config = dict(
    num_hidden_layers=12,
    hidden_size=192,
    num_attention_heads=3,
    num_key_value_heads=1,
    head_dim=64,
    intermediate_size=768,
    vocab_size=8192,
    hidden_act='tanh_gelu',
    norm='layernorm',
    norm_place='pre',
    norm_eps=1e-05,
    positions='rope',
    rope_theta=10000.0,
    rope_fraction=0.5,
    qk_norm=True,
    attn_scale=0.192,
    bias='none',
    tie_word_embeddings=False,
    parallel_block=True,
    init='orth',
    init_std_qkv=0.033,
    init_std_o=0.0,
    init_std_up=0.033,
    init_std_down=0.0,
    optimizer='muon_variant',
    learning_rate=0.00716,
    lr_mult_o=4.0,
    lr_mult_down=3.0,
    beta1=0.93,
    lr_head=0.00561,
    max_grad_norm=0.5,
    warmup_steps=0,
    schedule='wsd',
    decay_fraction=1.0,
    decay_shape='linear',
    final_lr_fraction=0.0,
    batch_tokens=32768,
    max_seq_len=1024,
    doc_mask=False,
    train_tokens=182200000,
    max_steps=5561,
    dataset='wikipedia_en',
)
Each number is 200 + 40 x the weight over its row's rms, rounded and kept within 0 to 999. Layers, rows and columns count from 0. The size before them is the row's rms in percent of the matrix's.

# layer 7 MLP down (transposed), 768x192, rms 0.161, rows 52-106, columns 128-191
097,227,181,176,198,210,210,239,234,124,221,129,253,258,193,278,215,195,217,229,180,197,277,180,243,207,113,143,188,241,259,190,179,205,246,243,204,259,179,216,247,171,179,217,187,245,250,172,252,249,150,239,176,285,197,262,190,152,247,237,161,294,163,169,142
093,233,216,155,171,174,204,162,202,214,243,208,118,228,161,202,198,260,241,161,113,256,218,264,230,219,288,177,255,188,191,211,197,196,192,252,211,195,164,204,190,257,205,183,247,218,254,182,167,214,228,194,163,200,235,176,172,224,156,170,202,169,259,300,183
093,167,187,214,192,235,187,240,198,259,191,124,179,229,226,196,184,180,133,189,197,269,147,264,169,222,164,226,197,187,249,160,260,220,235,208,215,224,171,245,219,176,231,160,162,162,242,156,184,227,233,239,181,218,251,214,231,232,265,185,214,235,166,212,204
107,160,196,214,194,197,121,120,228,255,200,212,229,291,147,138,241,236,130,210,199,232,103,247,243,171,215,150,286,141,137,244,210,161,188,203,206,134,221,141,196,270,246,171,205,270,167,220,156,215,95,149,219,297,246,236,198,249,175,211,164,214,207,179,186
110,159,236,259,216,222,167,212,230,167,188,204,63,214,164,192,141,217,204,172,203,216,173,181,182,280,237,187,137,171,197,139,152,175,229,186,205,183,160,213,254,279,196,300,231,182,248,249,174,188,186,222,222,204,183,184,228,241,228,253,220,220,207,167,211
097,280,234,194,180,214,216,176,207,177,152,299,186,182,110,210,212,178,164,135,275,174,183,196,221,115,196,156,244,193,217,196,214,225,143,199,284,168,181,202,231,237,176,240,186,210,270,179,220,125,200,212,105,193,220,169,187,157,178,158,199,142,171,219,183
102,188,194,240,195,302,213,220,265,208,175,166,114,189,211,184,223,229,180,185,170,150,81,177,219,228,190,119,217,174,176,129,239,235,209,206,268,166,196,224,202,268,131,242,222,228,194,181,144,204,206,186,245,202,177,185,228,248,239,142,161,250,156,238,136
099,209,222,218,172,231,231,215,186,233,191,156,123,211,168,246,128,150,195,227,177,249,146,143,189,217,100,249,174,211,181,220,207,260,192,177,179,75,250,192,247,146,240,147,176,170,150,136,190,194,288,194,231,183,219,185,211,169,228,213,205,210,240,168,162
092,163,165,182,172,212,144,275,181,204,250,212,258,165,189,149,216,186,182,270,264,259,264,186,189,249,190,177,219,207,276,256,249,251,278,214,159,132,238,258,232,189,154,144,199,241,190,208,223,153,286,205,185,244,197,224,264,195,210,216,122,235,187,170,159
097,114,225,151,248,250,212,262,167,285,179,215,161,228,151,239,274,269,250,176,140,193,207,127,155,242,190,253,172,160,231,137,228,147,202,244,250,189,221,162,210,189,256,226,166,187,215,113,253,204,220,191,233,176,109,182,180,122,175,233,191,172,213,206,209
084,150,182,221,221,274,258,189,260,182,189,175,217,132,174,209,204,195,231,210,158,203,226,206,252,157,263,168,161,137,192,143,166,116,89,188,190,202,236,227,273,192,206,235,153,232,133,260,162,224,178,207,201,194,242,247,222,244,174,139,213,216,216,248,144
095,213,190,182,125,211,226,209,117,235,215,176,200,174,228,185,138,207,102,206,178,238,206,209,232,224,142,211,210,231,215,255,142,166,216,224,238,119,211,199,295,260,165,193,201,214,176,218,204,250,207,256,138,193,178,153,201,149,244,221,210,242,114,228,243
096,222,248,192,221,171,222,144,184,223,229,232,149,181,230,247,160,177,231,134,229,177,187,139,121,169,176,249,142,207,267,165,134,214,177,240,196,262,216,197,186,261,174,130,232,109,250,246,184,166,220,251,141,252,240,196,196,150,163,213,242,271,238,192,200
093,196,173,338,215,115,200,169,182,205,187,230,155,233,113,213,185,171,275,162,243,160,228,146,186,221,256,155,162,220,193,188,235,155,222,183,213,166,208,161,192,257,161,208,275,225,190,203,203,192,203,143,183,214,218,175,184,186,133,181,228,177,269,173,185
103,182,248,286,113,178,165,207,237,183,100,153,215,214,160,200,208,176,221,209,236,233,212,242,206,187,212,197,179,198,237,162,146,185,172,120,198,174,168,125,218,190,218,202,220,235,182,203,220,204,207,245,223,186,214,256,170,175,296,248,157,209,167,163,192
105,203,224,186,270,189,205,158,163,194,235,199,219,251,218,147,180,225,180,239,141,169,162,107,242,186,204,207,142,247,168,255,198,143,208,264,181,226,159,201,244,218,231,166,123,241,168,177,196,140,262,282,162,194,234,305,268,80,261,257,196,185,225,143,217
115,153,185,207,235,202,211,141,219,271,262,217,188,281,190,205,128,194,195,252,258,233,200,162,101,169,154,232,162,176,220,189,223,175,222,246,185,223,181,140,178,215,248,172,197,167,200,185,204,190,193,189,203,201,215,183,290,170,222,186,190,185,195,130,211
100,225,230,226,242,204,145,223,230,190,205,154,167,212,228,198,223,172,110,131,193,222,209,216,188,209,186,181,192,228,155,219,120,138,156,228,165,207,194,202,187,172,204,127,216,237,142,152,164,242,180,230,134,115,295,249,295,222,223,222,197,199,171,253,177
104,272,174,224,198,181,186,122,204,209,219,199,193,232,219,144,267,231,163,199,164,225,220,291,222,265,136,147,239,170,186,201,238,272,209,187,229,175,168,226,196,273,217,215,232,198,161,196,195,186,214,176,214,174,154,216,178,163,252,218,264,148,245,245,315
098,219,209,260,214,183,230,244,146,186,238,246,258,208,157,196,193,240,216,203,271,149,230,235,160,179,161,232,207,178,167,229,145,261,223,203,213,209,243,246,159,235,221,206,184,157,226,177,213,185,202,254,220,219,188,280,178,100,163,247,173,217,107,128,186
125,160,206,189,267,242,193,156,247,170,139,166,209,170,168,211,166,179,280,268,293,163,199,233,213,126,120,175,162,198,207,242,180,221,188,142,235,223,249,203,256,211,272,205,194,216,241,220,262,211,188,193,150,120,185,214,145,213,251,235,157,152,185,188,129
114,227,188,242,187,262,186,259,240,246,229,158,272,141,147,217,251,94,188,133,160,260,211,224,186,172,297,173,231,221,204,211,162,245,166,252,190,189,217,209,211,188,190,272,264,166,210,185,171,154,179,190,240,117,176,109,233,171,167,247,257,222,177,216,162
107,141,202,115,203,115,236,188,187,173,157,187,200,228,185,140,124,170,169,180,215,148,196,245,163,156,184,233,198,243,154,156,272,178,195,245,243,246,225,186,204,260,182,216,169,172,242,187,270,226,161,240,214,170,186,211,285,230,213,212,180,342,230,231,252
093,138,233,224,196,227,256,158,221,148,217,189,224,215,179,138,164,193,191,181,188,251,209,214,247,189,127,214,214,150,190,230,179,59,129,146,300,126,216,263,196,237,285,223,135,233,186,199,176,273,161,284,219,166,155,197,218,198,218,168,154,138,181,241,271
085,138,259,264,186,220,281,191,199,264,103,191,131,197,196,196,163,201,242,225,241,210,250,227,207,222,207,276,201,130,210,248,234,190,234,177,168,206,238,189,145,272,174,186,289,215,181,200,157,201,186,215,209,218,252,261,197,203,215,210,167,271,212,162,213
101,137,223,220,221,210,234,195,273,198,186,214,153,210,218,274,93,157,228,208,208,229,245,180,177,261,182,256,160,166,136,128,306,219,162,233,136,156,250,214,227,217,172,242,275,236,147,175,160,194,214,116,228,229,246,143,102,140,157,168,164,212,196,205,202
087,175,233,199,213,229,104,152,209,187,169,161,219,217,219,276,201,190,161,227,197,217,224,179,233,136,223,167,139,161,165,174,229,206,208,188,220,247,186,231,282,204,176,190,205,131,209,174,145,220,167,165,136,189,264,188,268,195,191,176,241,221,198,184,216
093,114,242,172,271,163,195,239,211,264,177,217,153,199,165,173,164,200,216,201,267,112,199,131,251,188,215,230,229,191,188,235,216,195,213,246,204,195,187,198,235,73,191,194,152,183,275,186,193,151,108,147,100,216,236,257,182,197,235,215,174,172,156,222,172
114,145,185,153,179,215,203,297,156,192,162,214,217,154,146,221,241,217,194,216,196,203,221,201,185,208,166,282,216,277,238,259,213,189,258,129,235,278,222,191,220,174,216,142,110,273,280,175,166,211,156,220,185,175,222,226,254,240,259,165,226,157,164,276,166
103,213,213,177,204,249,136,146,112,152,231,96,155,222,224,125,238,205,229,236,222,183,167,235,175,255,199,195,129,215,266,167,203,202,245,166,242,181,210,205,243,242,207,239,160,197,194,148,227,131,171,175,155,239,260,167,159,227,221,275,190,211,232,188,231
104,211,237,237,224,170,205,312,284,195,125,166,203,159,131,290,237,189,246,192,208,161,221,125,221,190,192,145,158,233,185,190,285,187,208,174,182,164,216,278,212,179,266,177,151,159,195,161,245,249,241,235,248,211,205,204,244,223,208,157,251,210,255,197,192
097,239,194,254,151,221,190,188,162,148,221,177,215,237,198,239,243,126,261,228,150,187,228,268,249,150,210,120,226,137,217,222,210,205,204,198,229,216,109,249,175,151,221,139,211,149,175,173,205,165,266,249,182,237,131,219,263,218,202,259,186,233,236,182,171
097,173,165,233,178,236,263,268,167,241,172,234,215,225,207,199,118,224,194,251,185,208,122,124,209,254,148,173,221,125,235,209,297,178,204,199,193,208,216,243,197,294,210,237,209,211,115,159,161,153,157,191,146,235,239,182,206,213,196,146,145,214,206,135,168
109,156,202,176,203,200,251,250,209,217,241,191,287,169,249,173,189,223,224,234,187,224,299,205,173,225,214,155,236,203,180,305,166,183,196,241,196,281,211,185,208,149,184,171,162,218,232,163,159,281,182,217,196,143,182,176,281,185,172,301,157,194,190,228,212
096,159,218,204,229,255,187,154,246,176,208,254,287,146,158,231,197,119,251,196,190,254,207,244,193,203,223,160,273,181,158,270,239,215,177,171,231,194,220,200,178,262,249,205,236,191,232,211,127,176,214,214,236,210,170,209,223,199,203,260,259,283,194,131,200
106,246,194,174,158,199,249,198,151,233,182,183,232,302,103,177,116,218,243,127,239,200,273,175,162,230,137,228,187,134,184,228,222,198,192,149,184,217,227,238,197,149,252,194,189,187,323,193,191,215,176,199,225,169,227,159,232,261,201,186,227,258,207,244,198
094,225,188,225,193,224,177,144,162,281,207,208,199,174,157,229,247,168,176,247,197,232,194,219,125,188,147,257,223,206,167,249,181,218,216,166,262,68,220,233,211,151,136,196,237,166,204,146,224,167,170,230,224,163,172,234,236,171,189,249,170,196,206,226,156
097,200,180,127,190,251,174,153,211,199,165,156,143,156,140,207,126,188,149,206,209,208,215,216,156,258,282,235,220,179,259,179,230,255,220,203,202,179,242,183,209,200,178,172,251,82,214,232,155,189,188,185,204,170,267,147,211,149,230,183,243,175,217,261,210
104,182,187,247,135,242,185,194,198,200,211,297,225,214,203,156,199,173,248,270,177,171,177,197,164,256,171,248,205,153,228,154,210,156,196,120,134,223,165,149,135,196,300,193,141,258,194,208,246,231,153,134,253,270,229,239,202,148,202,213,232,193,162,130,220
089,262,233,125,189,273,169,198,180,235,222,139,206,188,190,197,199,237,226,154,123,168,235,185,229,112,224,190,173,233,145,198,168,213,180,198,195,219,224,193,205,189,188,214,146,172,268,228,130,241,202,129,231,158,140,166,154,182,218,286,168,155,228,242,218
092,185,139,216,177,221,175,158,139,205,236,212,91,271,247,209,160,174,155,228,195,151,276,180,190,114,205,253,257,250,189,205,188,203,258,160,198,170,219,245,224,226,247,229,259,148,163,174,140,109,208,215,167,193,250,199,247,153,215,211,258,192,159,169,143
107,251,205,239,275,200,215,100,202,273,183,158,241,212,173,177,177,242,205,183,210,208,240,196,214,136,209,220,178,212,220,178,188,137,187,237,165,222,229,204,186,350,238,204,286,273,264,222,188,155,243,162,186,184,195,256,214,200,155,205,220,172,208,210,176
094,163,182,213,196,235,238,244,267,183,278,230,160,233,198,134,295,228,192,215,207,204,240,252,115,194,144,253,228,194,190,194,144,201,211,213,136,228,174,165,147,302,170,251,208,136,167,183,195,171,186,204,196,201,173,243,230,167,231,193,181,234,205,183,217
106,236,244,289,232,227,148,237,196,242,174,259,155,216,272,198,191,182,192,191,184,230,168,134,237,132,128,216,162,156,236,215,233,267,145,208,217,194,195,278,204,382,168,197,137,185,241,207,165,183,226,218,162,162,212,154,157,207,167,217,223,165,180,223,226
087,149,140,207,200,199,215,211,289,193,216,265,208,199,183,179,242,230,212,201,153,160,226,210,218,184,147,240,182,164,238,261,184,158,129,177,268,196,267,205,228,212,200,206,125,178,217,247,218,217,222,159,224,260,147,210,250,113,187,167,196,189,183,199,161
096,175,173,234,209,313,162,192,186,167,191,182,159,219,263,218,243,111,180,209,152,168,154,228,186,234,255,171,248,235,117,256,83,176,214,232,169,276,197,241,209,169,203,167,209,164,187,195,227,189,217,208,252,146,128,258,222,214,216,193,178,213,163,205,220
101,127,244,180,260,218,187,226,269,208,226,182,232,194,214,209,192,285,166,175,240,272,270,168,221,176,199,237,188,151,183,210,263,200,210,255,105,182,248,263,222,247,259,177,239,251,162,167,253,190,110,194,232,266,223,228,250,210,299,142,142,184,179,204,196
086,224,196,196,226,191,184,183,229,183,182,237,196,220,219,209,199,255,242,226,226,218,152,247,139,209,191,147,192,253,232,164,173,242,290,180,143,288,243,212,196,142,244,156,177,212,212,158,167,212,231,257,266,231,183,240,192,232,194,223,204,157,193,237,265
093,252,185,162,190,196,226,200,210,207,182,90,221,123,225,163,209,212,233,177,226,215,261,206,150,165,283,205,266,115,192,225,284,224,216,170,243,208,135,118,130,251,168,169,205,191,149,180,147,158,165,204,270,241,195,202,258,197,219,204,188,249,206,228,167
093,200,193,217,188,222,231,169,158,229,151,131,234,244,201,171,149,203,184,173,200,256,241,172,187,235,212,205,227,180,137,212,180,216,170,191,118,203,201,207,274,277,120,242,212,213,167,230,206,267,195,173,225,241,209,220,245,283,219,192,156,167,203,170,155
105,181,245,153,300,212,171,185,202,199,214,242,237,214,210,208,251,227,173,196,181,176,253,187,195,251,213,179,203,95,215,260,176,253,147,231,155,163,199,194,234,137,178,191,218,257,177,167,168,179,204,234,214,248,199,296,177,167,178,233,161,233,121,109,115
092,248,193,209,147,197,223,231,168,125,176,166,235,145,186,201,186,225,187,187,229,266,249,207,220,196,180,232,214,189,123,188,193,120,247,193,197,208,246,169,233,255,229,201,210,188,175,175,213,146,224,182,154,189,199,258,273,276,184,318,214,137,154,213,255
078,259,178,251,154,231,144,203,186,224,244,180,262,243,182,195,199,212,175,263,191,162,228,254,256,226,193,199,138,164,237,113,154,229,133,184,157,204,190,233,236,183,100,201,239,262,233,223,212,256,215,190,198,231,153,227,141,168,230,248,116,164,198,228,193
097,203,212,218,202,163,167,230,150,170,205,174,158,217,222,155,155,224,191,213,199,177,220,170,155,171,228,215,254,161,193,175,223,182,168,243,193,240,119,190,248,124,106,260,177,177,145,181,156,188,168,194,226,201,101,248,203,262,171,201,264,176,264,140,123
116,197,180,231,256,197,195,181,161,208,245,168,118,291,158,184,137,207,158,197,160,264,268,165,238,176,231,235,178,217,140,187,222,216,213,226,164,243,165,176,204,312,245,274,265,156,248,123,201,105,191,194,197,166,184,177,72,137,146,189,257,177,188,187,242
# layer 7 MLP up, 768x192, rms 0.105, rows 53-106, columns 128-191
092,180,234,228,252,267,222,190,189,243,223,155,205,256,200,311,147,128,243,210,257,248,217,204,243,241,220,303,205,255,205,183,156,244,264,218,213,215,108,250,176,220,200,179,195,185,218,178,214,230,143,212,199,194,192,200,176,169,186,186,211,180,213,190,183
091,215,208,152,176,170,286,256,116,163,171,242,162,212,212,207,202,175,222,230,268,212,239,169,180,221,193,226,180,147,135,228,278,165,128,216,245,238,282,138,202,185,218,211,174,260,184,176,157,191,188,209,228,281,216,203,211,156,229,114,269,154,224,189,153
102,223,158,162,187,186,255,287,209,189,174,272,205,213,249,228,152,221,198,152,225,234,122,220,221,215,204,200,235,162,178,211,213,209,137,163,166,134,235,179,225,176,226,179,172,167,218,230,149,167,171,177,251,138,185,180,143,134,263,243,161,186,210,153,137
106,260,156,184,148,176,202,232,167,208,157,169,237,188,170,191,271,148,117,199,159,207,211,168,239,154,178,243,237,167,191,190,202,246,239,210,210,217,235,225,186,248,203,175,142,204,204,176,203,158,212,146,155,258,169,166,209,238,233,205,168,228,167,194,184
092,166,163,192,200,215,166,135,184,224,195,197,224,215,206,223,251,228,166,226,184,219,190,287,213,229,229,172,158,192,217,255,140,203,303,234,199,178,305,152,145,165,226,170,143,160,203,170,174,198,220,164,238,219,168,212,164,190,266,202,172,220,192,208,222
095,157,250,117,228,231,302,274,182,172,172,186,207,254,190,209,218,189,105,236,186,208,199,160,144,280,133,185,153,215,264,251,199,255,181,249,242,230,191,198,169,173,233,216,200,202,232,251,150,208,159,116,200,272,290,177,172,241,188,157,171,162,153,198,199
105,214,175,193,206,149,212,162,242,244,286,190,122,270,178,154,233,193,221,178,162,141,238,249,278,222,156,199,243,261,224,137,159,177,246,166,138,169,200,189,202,183,209,187,180,198,227,247,173,156,120,179,265,118,169,189,159,163,170,245,174,169,196,173,208
093,193,148,191,191,166,208,173,193,172,199,195,195,247,152,211,209,217,144,182,166,207,178,244,215,215,213,220,188,177,289,209,212,246,95,179,195,216,178,171,168,200,213,223,235,178,124,274,156,283,153,143,202,188,206,177,187,262,221,152,169,154,224,191,240
097,201,188,176,212,111,177,222,200,197,100,209,213,266,246,206,166,231,277,204,215,131,162,166,167,137,240,164,266,193,137,217,226,204,231,205,239,182,174,226,225,232,313,189,282,182,208,69,202,240,217,213,232,224,182,211,219,190,181,164,181,163,276,218,202
085,299,181,270,208,209,203,182,172,183,262,180,179,214,210,255,198,235,250,276,173,140,175,292,154,218,188,149,201,222,224,184,168,173,244,249,240,226,167,223,166,180,183,266,238,249,199,234,239,167,209,215,265,230,179,196,176,171,239,226,124,171,200,235,223
103,128,232,207,213,192,209,164,231,267,172,205,186,169,183,124,209,255,187,203,228,198,160,186,144,230,210,282,129,156,165,264,154,167,164,205,183,207,189,201,236,148,186,224,216,226,289,245,204,167,143,154,141,212,211,124,274,160,188,157,186,164,230,229,262
084,180,174,178,181,296,176,220,246,133,162,197,239,200,146,207,221,221,174,208,183,250,250,232,349,211,234,224,174,141,188,188,227,183,181,138,242,198,221,211,196,254,222,268,169,229,104,162,130,227,165,191,183,108,141,192,157,255,261,218,258,128,244,197,206
092,189,239,262,189,234,189,195,251,198,187,233,251,237,238,203,133,211,225,230,145,257,121,211,272,200,171,271,192,205,160,150,132,279,170,113,206,254,202,197,166,167,200,197,256,240,193,137,88,245,156,180,147,210,163,237,200,214,146,224,209,217,253,155,217
102,186,226,145,151,168,193,251,216,140,179,175,124,263,286,199,220,202,325,220,234,199,193,212,211,232,227,198,145,211,243,213,208,249,210,123,230,261,255,177,136,189,252,160,151,184,201,283,239,163,177,231,207,103,191,211,210,173,272,206,205,165,271,245,194
104,174,188,249,224,235,241,164,254,213,180,202,181,186,166,219,224,171,233,164,260,176,195,242,156,201,237,208,207,162,209,262,212,247,206,217,146,200,191,212,209,189,120,147,167,196,228,255,141,196,242,152,239,207,248,167,227,241,173,213,196,132,161,226,182
106,81,218,243,205,231,166,188,203,193,225,229,196,266,170,239,231,176,254,189,189,178,238,152,200,233,203,158,234,156,190,127,162,228,240,204,186,134,159,210,199,238,235,229,238,202,118,198,121,261,226,206,237,227,159,234,289,201,159,151,169,202,178,162,216
105,186,196,163,169,219,211,218,245,174,169,212,148,220,202,236,215,194,246,207,168,118,203,108,178,211,230,156,144,130,250,215,272,171,193,200,196,177,167,178,235,265,210,149,247,217,250,264,315,190,261,208,183,264,146,242,174,242,271,183,132,195,285,174,221
103,154,235,138,213,238,219,226,209,168,157,220,184,137,162,199,217,175,258,124,163,225,192,119,198,131,224,247,207,152,227,278,196,170,218,102,183,277,183,220,156,210,214,104,205,199,217,204,162,246,212,104,155,213,180,216,219,278,189,248,173,215,150,223,132
094,278,169,174,214,218,158,193,187,190,240,240,204,184,150,215,192,210,232,213,249,222,185,167,253,202,199,129,193,188,203,272,128,151,176,279,240,118,133,184,179,178,210,274,248,179,242,233,241,144,127,232,219,118,216,223,230,144,154,218,220,207,267,233,230
127,200,224,198,240,246,201,214,200,133,137,208,212,201,222,216,205,158,207,240,169,164,213,218,293,184,192,110,229,143,178,226,211,144,196,188,208,176,233,254,178,228,265,240,112,199,232,205,201,185,252,140,245,239,189,238,194,207,241,115,187,163,187,154,137
109,216,210,196,197,234,210,218,194,87,209,205,222,160,186,204,153,232,168,253,240,140,150,166,170,279,191,226,190,172,229,192,216,338,181,209,246,148,182,202,130,171,199,202,137,193,217,199,236,214,171,282,236,213,187,259,246,198,182,102,174,209,251,231,215
105,234,192,180,143,193,171,141,169,197,217,232,164,197,174,223,150,181,196,211,215,159,232,196,194,171,211,147,209,195,254,243,195,149,153,253,186,185,176,192,227,197,228,209,213,183,194,165,231,165,228,236,235,255,261,207,210,257,172,188,232,256,177,156,180
099,217,204,198,205,231,182,210,107,162,202,249,226,189,148,297,165,176,149,182,213,169,211,179,201,175,178,133,262,190,193,271,186,244,241,246,203,115,159,160,184,291,213,249,262,174,212,179,234,98,257,125,226,172,267,193,216,220,246,211,147,227,203,230,150
089,253,201,165,178,122,250,198,176,300,185,224,129,189,222,179,183,231,176,232,185,242,98,257,229,201,232,268,314,244,254,228,169,137,134,172,200,154,241,206,164,152,168,232,203,245,197,151,195,230,171,242,195,213,168,172,209,187,203,242,214,195,218,138,203
102,248,228,171,243,206,165,202,150,197,186,177,171,254,184,193,170,188,256,221,195,235,198,181,198,191,214,233,257,248,158,225,196,255,219,256,158,167,310,169,179,218,246,126,184,215,115,258,202,194,215,183,123,147,205,168,186,137,189,166,229,222,239,160,209
089,197,261,158,181,207,256,148,232,198,166,232,153,208,173,238,225,137,182,216,167,187,186,239,243,219,167,263,183,138,242,231,239,162,218,203,212,211,150,161,177,226,217,237,191,215,150,271,220,208,234,194,262,236,154,191,172,153,188,222,170,171,205,184,211
085,244,186,263,169,199,239,152,179,76,164,112,185,266,188,270,222,212,296,198,179,216,192,275,220,209,163,259,121,132,180,211,244,101,253,107,203,250,247,222,167,185,258,153,223,145,200,162,182,214,152,180,223,147,215,149,231,205,213,240,178,158,166,196,235
116,124,222,248,163,180,286,255,154,49,164,198,209,214,136,229,299,176,114,145,213,232,189,177,172,221,210,177,171,224,198,213,189,205,266,224,176,224,151,165,201,176,172,180,173,217,148,220,146,147,204,244,216,163,225,262,246,237,281,297,173,225,204,187,202
101,228,203,195,243,238,178,185,188,208,162,181,209,224,253,237,130,189,243,289,183,190,117,145,193,169,124,200,219,200,161,247,189,174,257,190,152,198,240,180,196,232,156,271,161,189,236,178,252,209,235,244,253,197,210,170,203,219,230,179,224,173,203,222,232
111,186,190,233,222,240,107,212,174,207,214,271,210,231,186,251,248,214,207,301,186,119,228,282,203,191,208,213,152,178,207,148,171,208,163,179,252,147,204,186,199,190,96,195,210,240,211,202,153,278,179,238,190,139,181,256,201,238,172,104,192,177,165,210,135
101,168,240,283,198,164,221,146,197,232,185,209,126,165,247,184,168,285,237,230,207,226,256,167,152,246,259,190,149,221,110,184,205,165,219,186,183,228,173,160,271,240,165,267,168,203,224,167,178,201,210,222,227,184,216,219,153,184,212,139,165,138,237,197,258
102,171,259,160,134,190,242,290,220,159,177,206,275,230,117,225,184,204,226,186,297,176,111,139,225,255,135,142,182,164,162,166,233,225,192,161,234,185,223,238,171,177,208,183,224,237,145,246,189,274,152,217,196,254,154,169,258,179,202,273,142,234,205,223,244
109,233,182,194,140,225,225,296,200,154,144,192,239,163,235,247,265,210,228,257,199,192,220,255,236,191,187,224,237,155,195,240,146,178,226,182,217,171,284,188,214,218,181,198,213,295,207,225,174,228,195,158,202,174,272,210,249,166,149,216,134,244,213,181,210
097,189,179,137,162,185,245,163,212,172,200,174,188,133,210,200,178,221,181,165,230,220,213,189,182,198,250,257,258,226,171,237,259,248,197,181,206,178,192,228,222,195,268,179,190,204,134,155,149,133,221,236,152,164,135,146,314,221,140,237,134,210,236,198,221
107,264,232,204,183,206,142,171,131,196,258,221,171,233,222,228,121,245,218,224,219,147,163,183,272,233,252,267,234,232,218,187,195,229,170,175,232,206,213,261,251,166,170,255,200,153,118,239,199,152,222,186,233,229,220,191,177,192,142,186,196,127,170,242,127
099,246,204,154,205,211,165,275,231,224,193,196,203,227,228,178,120,203,188,211,227,255,232,149,196,171,177,210,230,186,256,230,115,152,168,92,155,174,141,172,144,213,166,154,201,162,166,116,194,191,174,186,253,308,135,190,200,259,226,170,159,226,230,179,257
102,180,256,196,195,247,208,172,177,176,191,134,264,233,251,233,231,198,172,204,150,207,210,114,135,170,135,142,227,213,212,158,237,250,169,180,158,141,181,193,151,243,179,267,240,224,215,197,248,238,153,212,236,230,178,274,206,214,176,226,215,208,208,184,222
104,221,256,203,139,174,130,200,245,185,209,182,204,215,207,147,122,195,229,202,217,171,128,195,180,187,216,193,216,217,260,247,162,137,281,210,168,203,145,144,183,147,199,143,228,138,177,242,134,165,202,209,268,218,241,235,251,184,192,194,243,186,237,240,277
090,247,191,261,211,155,145,171,229,342,153,243,183,236,101,244,179,154,202,219,117,190,271,198,153,200,224,184,211,235,228,177,201,264,285,190,162,207,163,161,225,182,194,170,234,176,179,255,201,179,119,172,212,129,224,211,247,200,154,157,219,214,191,231,255
090,227,218,160,166,256,238,198,268,122,145,206,214,191,180,190,248,191,203,220,178,183,162,196,260,221,120,194,190,189,129,177,199,227,150,209,216,221,173,144,146,251,223,213,176,209,289,187,210,218,152,178,201,173,187,210,102,285,160,176,181,203,179,142,219
100,168,225,158,187,224,277,182,176,146,259,227,206,193,214,295,250,122,198,222,193,163,148,197,176,222,176,168,194,155,178,245,158,174,204,207,259,177,257,192,191,251,167,181,153,165,171,225,222,196,178,208,222,250,217,125,199,215,259,163,139,146,156,217,246
090,199,202,251,216,256,224,219,203,153,161,217,250,195,98,190,183,155,176,286,143,247,150,196,195,171,220,142,163,183,255,200,231,163,216,212,212,187,177,201,193,195,229,164,224,166,221,218,189,174,160,210,210,279,210,212,168,208,250,256,168,107,234,228,169
100,232,201,200,198,206,214,222,183,189,189,267,186,247,271,257,223,260,248,192,193,296,196,245,177,188,211,187,175,146,229,271,214,220,202,243,209,187,160,236,181,240,252,110,202,253,248,204,184,179,205,245,162,128,167,115,224,212,200,197,203,180,134,209,230
089,198,208,219,245,148,222,252,197,162,178,100,242,154,188,159,177,172,192,213,196,130,173,243,240,260,264,184,238,218,199,162,233,273,215,215,164,140,153,226,152,245,205,229,211,200,171,198,293,231,229,262,201,128,177,197,226,190,169,186,207,159,247,160,193
100,164,143,115,210,206,169,287,132,212,186,202,167,198,256,201,219,255,215,185,208,262,157,292,196,171,172,184,257,190,161,222,154,201,219,102,167,168,224,222,218,147,222,151,216,230,189,132,261,106,264,194,206,224,166,190,207,229,191,237,189,204,164,228,230
102,237,155,215,215,223,178,253,203,192,213,132,143,220,201,204,196,207,154,250,235,152,214,171,332,193,212,150,157,253,211,189,222,61,240,199,191,179,153,235,181,214,216,193,175,150,161,186,224,202,205,207,141,194,175,207,206,142,217,241,165,236,203,154,186
091,134,242,124,161,105,202,246,201,171,209,230,162,160,259,232,168,177,245,216,136,264,281,123,229,204,221,277,165,171,172,184,175,161,163,102,268,250,186,160,236,238,244,185,155,213,153,177,197,197,192,160,202,180,212,194,168,258,232,183,134,231,197,144,181
106,231,158,249,190,235,173,237,177,203,255,165,131,234,244,215,236,133,139,123,224,192,223,254,252,202,222,174,176,228,156,211,187,197,204,233,146,144,227,192,162,179,192,161,200,128,169,149,205,217,163,104,185,179,175,327,228,238,219,169,188,222,205,170,174
093,252,214,155,237,202,206,202,212,122,178,186,158,259,136,211,221,227,232,142,179,193,187,236,207,192,220,208,259,218,288,195,238,216,210,167,251,162,162,249,154,216,296,215,232,143,210,154,174,180,256,250,224,205,271,187,190,144,199,202,256,243,201,148,124
106,141,174,99,183,199,208,214,235,254,193,195,234,278,220,188,215,205,152,202,156,269,199,121,209,182,215,204,210,145,212,225,187,303,212,189,238,177,159,185,253,161,175,171,195,233,233,203,178,204,197,224,204,207,253,282,170,277,155,238,221,117,192,244,129
091,118,209,164,249,218,212,149,128,150,193,260,236,214,243,183,234,192,218,154,160,177,220,182,126,149,217,167,264,226,133,220,165,204,245,181,178,257,158,172,239,147,199,235,184,202,219,169,212,171,194,213,290,240,149,172,228,196,240,158,234,255,193,227,118
076,217,172,159,201,209,182,259,160,217,197,238,189,198,223,187,194,210,139,195,205,212,120,271,129,115,225,215,194,186,195,268,232,200,221,296,203,204,203,135,143,272,264,256,107,202,177,218,211,190,164,247,216,191,258,214,215,245,214,188,184,193,163,168,221
100,254,165,195,196,143,234,227,123,226,190,149,206,183,243,226,152,305,139,191,218,223,191,243,141,218,232,245,200,188,251,179,172,128,229,179,138,220,171,241,246,113,224,259,155,184,195,255,267,146,211,288,208,231,214,244,178,132,165,295,165,255,219,184,176
114,241,223,227,147,199,188,204,151,274,213,181,113,202,179,291,265,255,245,138,145,186,168,169,189,253,184,198,267,232,233,191,217,168,264,214,130,168,178,145,202,136,240,195,271,221,177,202,199,202,218,230,224,154,194,256,196,157,219,211,261,212,158,210,141